Each number is 200 + 30 x the weight over the matrix's rms, rounded and kept within 0 to 999. Layers, rows and columns count from 0.

# layer 3 MLP up, 512x128, rms 0.121, rows 214-235, columns 64-127
214,214,164,197,187,172,206,187,302,192,176,259,183,195,187,213,194,185,253,272,176,199,205,205,230,267,234,225,215,219,225,154,185,224,175,202,232,157,218,168,231,199,148,155,172,172,230,246,204,221,209,186,173,265,227,219,196,230,206,213,187,205,126,202
213,171,147,211,207,171,194,160,181,163,156,243,179,188,187,218,150,232,196,219,218,202,227,220,208,202,222,192,190,223,151,184,224,268,177,260,246,223,225,156,163,160,202,159,201,170,245,242,183,183,184,229,240,169,240,216,184,195,173,223,190,179,201,199
263,167,162,209,165,201,185,183,211,218,205,205,198,194,219,209,243,166,201,167,188,175,172,192,228,228,190,217,161,204,201,205,198,209,170,214,180,196,225,202,213,155,211,193,207,206,203,216,198,215,181,185,223,188,226,195,163,198,201,201,121,201,209,217
171,229,220,204,240,203,196,161,157,212,222,194,180,228,245,206,181,186,174,181,184,216,204,223,207,186,201,176,233,188,203,185,146,166,208,216,205,231,210,211,180,148,219,215,196,192,230,168,196,198,183,184,164,177,265,234,201,176,181,179,169,166,172,257
167,184,197,197,144,202,219,196,138,167,214,138,189,222,180,153,224,219,246,216,196,182,170,172,208,232,191,203,179,138,201,215,241,204,186,247,160,175,232,198,190,168,214,188,159,167,199,166,261,200,160,95,212,231,178,163,180,180,198,195,237,175,210,182
220,207,214,195,235,162,236,245,202,206,206,207,178,277,226,208,166,220,172,163,239,175,204,203,252,272,206,189,238,248,192,184,225,173,196,204,231,174,185,169,213,218,195,206,190,202,177,162,221,207,130,181,188,204,220,238,202,225,220,192,228,179,209,201
197,247,205,211,150,247,199,213,220,217,199,197,201,207,224,197,176,177,187,215,179,230,207,229,190,165,193,169,171,130,192,175,218,174,178,171,234,212,201,208,191,233,175,212,227,197,172,194,174,208,219,211,220,177,234,174,172,203,226,196,154,185,200,175
170,207,231,254,258,171,202,280,155,158,215,209,248,222,144,137,200,169,160,192,204,139,114,172,232,205,226,179,213,195,202,217,187,200,186,192,249,253,221,214,182,200,187,178,244,201,205,127,189,173,166,182,217,161,182,164,183,195,184,227,231,218,169,230
236,203,169,179,188,168,202,204,191,237,226,208,191,150,170,193,208,189,192,177,121,156,211,190,224,214,208,182,149,202,210,215,225,234,146,214,226,236,181,187,201,163,209,229,156,204,198,175,199,209,206,204,164,183,248,217,213,164,188,144,202,192,202,179
232,201,216,183,179,207,239,201,196,197,234,203,222,240,273,216,189,132,182,141,223,213,191,231,145,196,209,164,201,189,243,218,220,197,161,204,196,176,206,246,144,211,142,209,199,185,225,225,256,170,225,164,202,233,176,214,225,157,210,226,205,232,159,166
203,189,264,239,287,248,170,225,254,154,170,281,157,211,159,219,175,187,226,206,202,260,169,190,206,239,179,176,216,214,162,204,243,197,170,182,212,223,228,220,229,176,166,162,196,180,173,162,190,225,230,221,214,232,261,189,182,143,228,179,181,241,181,212
180,222,188,257,217,175,209,164,174,209,213,148,165,135,187,168,213,155,233,203,196,201,147,219,176,235,201,155,205,210,149,205,181,131,224,186,211,228,239,190,202,224,259,157,195,165,184,135,206,143,220,206,223,230,179,186,169,195,158,223,220,176,185,179
188,208,232,211,212,124,230,223,278,215,226,183,195,221,181,161,232,224,209,166,145,176,171,167,216,162,221,194,228,180,177,188,203,167,144,198,218,244,222,179,202,181,142,180,230,195,261,178,216,182,180,201,192,190,216,177,193,152,203,181,216,207,200,188
206,235,173,227,202,189,186,174,172,187,203,173,208,221,179,192,159,188,174,176,232,207,210,180,207,186,241,247,197,181,201,189,181,198,165,206,165,247,184,173,197,182,165,217,207,196,188,180,261,221,191,239,217,210,238,198,179,214,210,134,166,191,181,261
226,215,196,157,225,184,146,180,175,196,226,241,185,213,200,166,206,231,199,197,154,253,218,152,177,211,123,175,248,193,145,225,153,253,190,221,179,222,246,170,176,201,212,194,215,153,233,224,227,248,179,175,215,195,241,131,194,223,176,230,209,213,169,183
242,172,219,214,188,176,214,182,148,172,237,131,161,222,159,162,163,198,203,208,169,202,203,181,174,150,217,150,174,214,192,211,184,236,154,207,173,249,204,215,186,209,197,276,176,212,167,184,175,230,234,205,211,223,174,233,202,195,208,216,202,163,150,274
208,224,191,220,177,202,180,204,238,191,185,207,229,181,145,161,208,150,163,221,163,230,165,199,197,184,232,189,217,251,169,163,169,228,199,228,193,211,204,215,234,224,211,235,180,195,183,186,255,256,199,206,198,213,192,179,118,193,194,160,212,193,259,179
189,276,180,188,208,220,208,212,236,195,181,226,196,244,232,177,205,169,202,238,158,184,174,206,250,186,189,203,155,205,184,194,215,207,178,235,201,225,183,221,176,187,210,196,210,204,212,182,225,178,234,204,217,216,196,207,188,218,175,200,192,191,218,194
212,265,172,183,203,159,228,171,155,181,203,171,159,223,189,218,228,189,210,163,204,159,187,223,177,190,215,165,207,216,218,152,185,213,168,214,216,176,163,184,183,238,181,237,231,198,178,202,259,157,177,190,198,229,202,207,150,227,220,172,200,194,197,193
225,196,174,156,245,207,155,194,221,200,159,207,228,185,224,193,213,240,226,237,200,253,245,206,208,212,215,170,167,155,160,193,157,144,195,204,209,252,217,185,167,163,191,197,227,150,272,217,205,202,166,186,210,243,159,178,172,201,201,220,227,245,198,173
223,243,185,205,202,216,225,212,203,184,234,153,201,267,165,168,214,225,192,206,177,237,196,209,221,194,157,202,236,225,143,174,157,177,153,205,170,196,168,196,216,167,230,194,190,207,195,210,214,210,175,250,184,154,275,135,211,174,228,178,228,184,233,224
218,175,207,176,186,208,183,212,181,210,182,206,175,227,185,169,186,235,193,138,173,172,193,220,242,201,210,219,135,207,211,268,202,180,164,202,198,166,171,192,169,214,197,220,231,230,205,205,183,170,217,169,202,160,247,169,154,239,189,155,199,205,219,173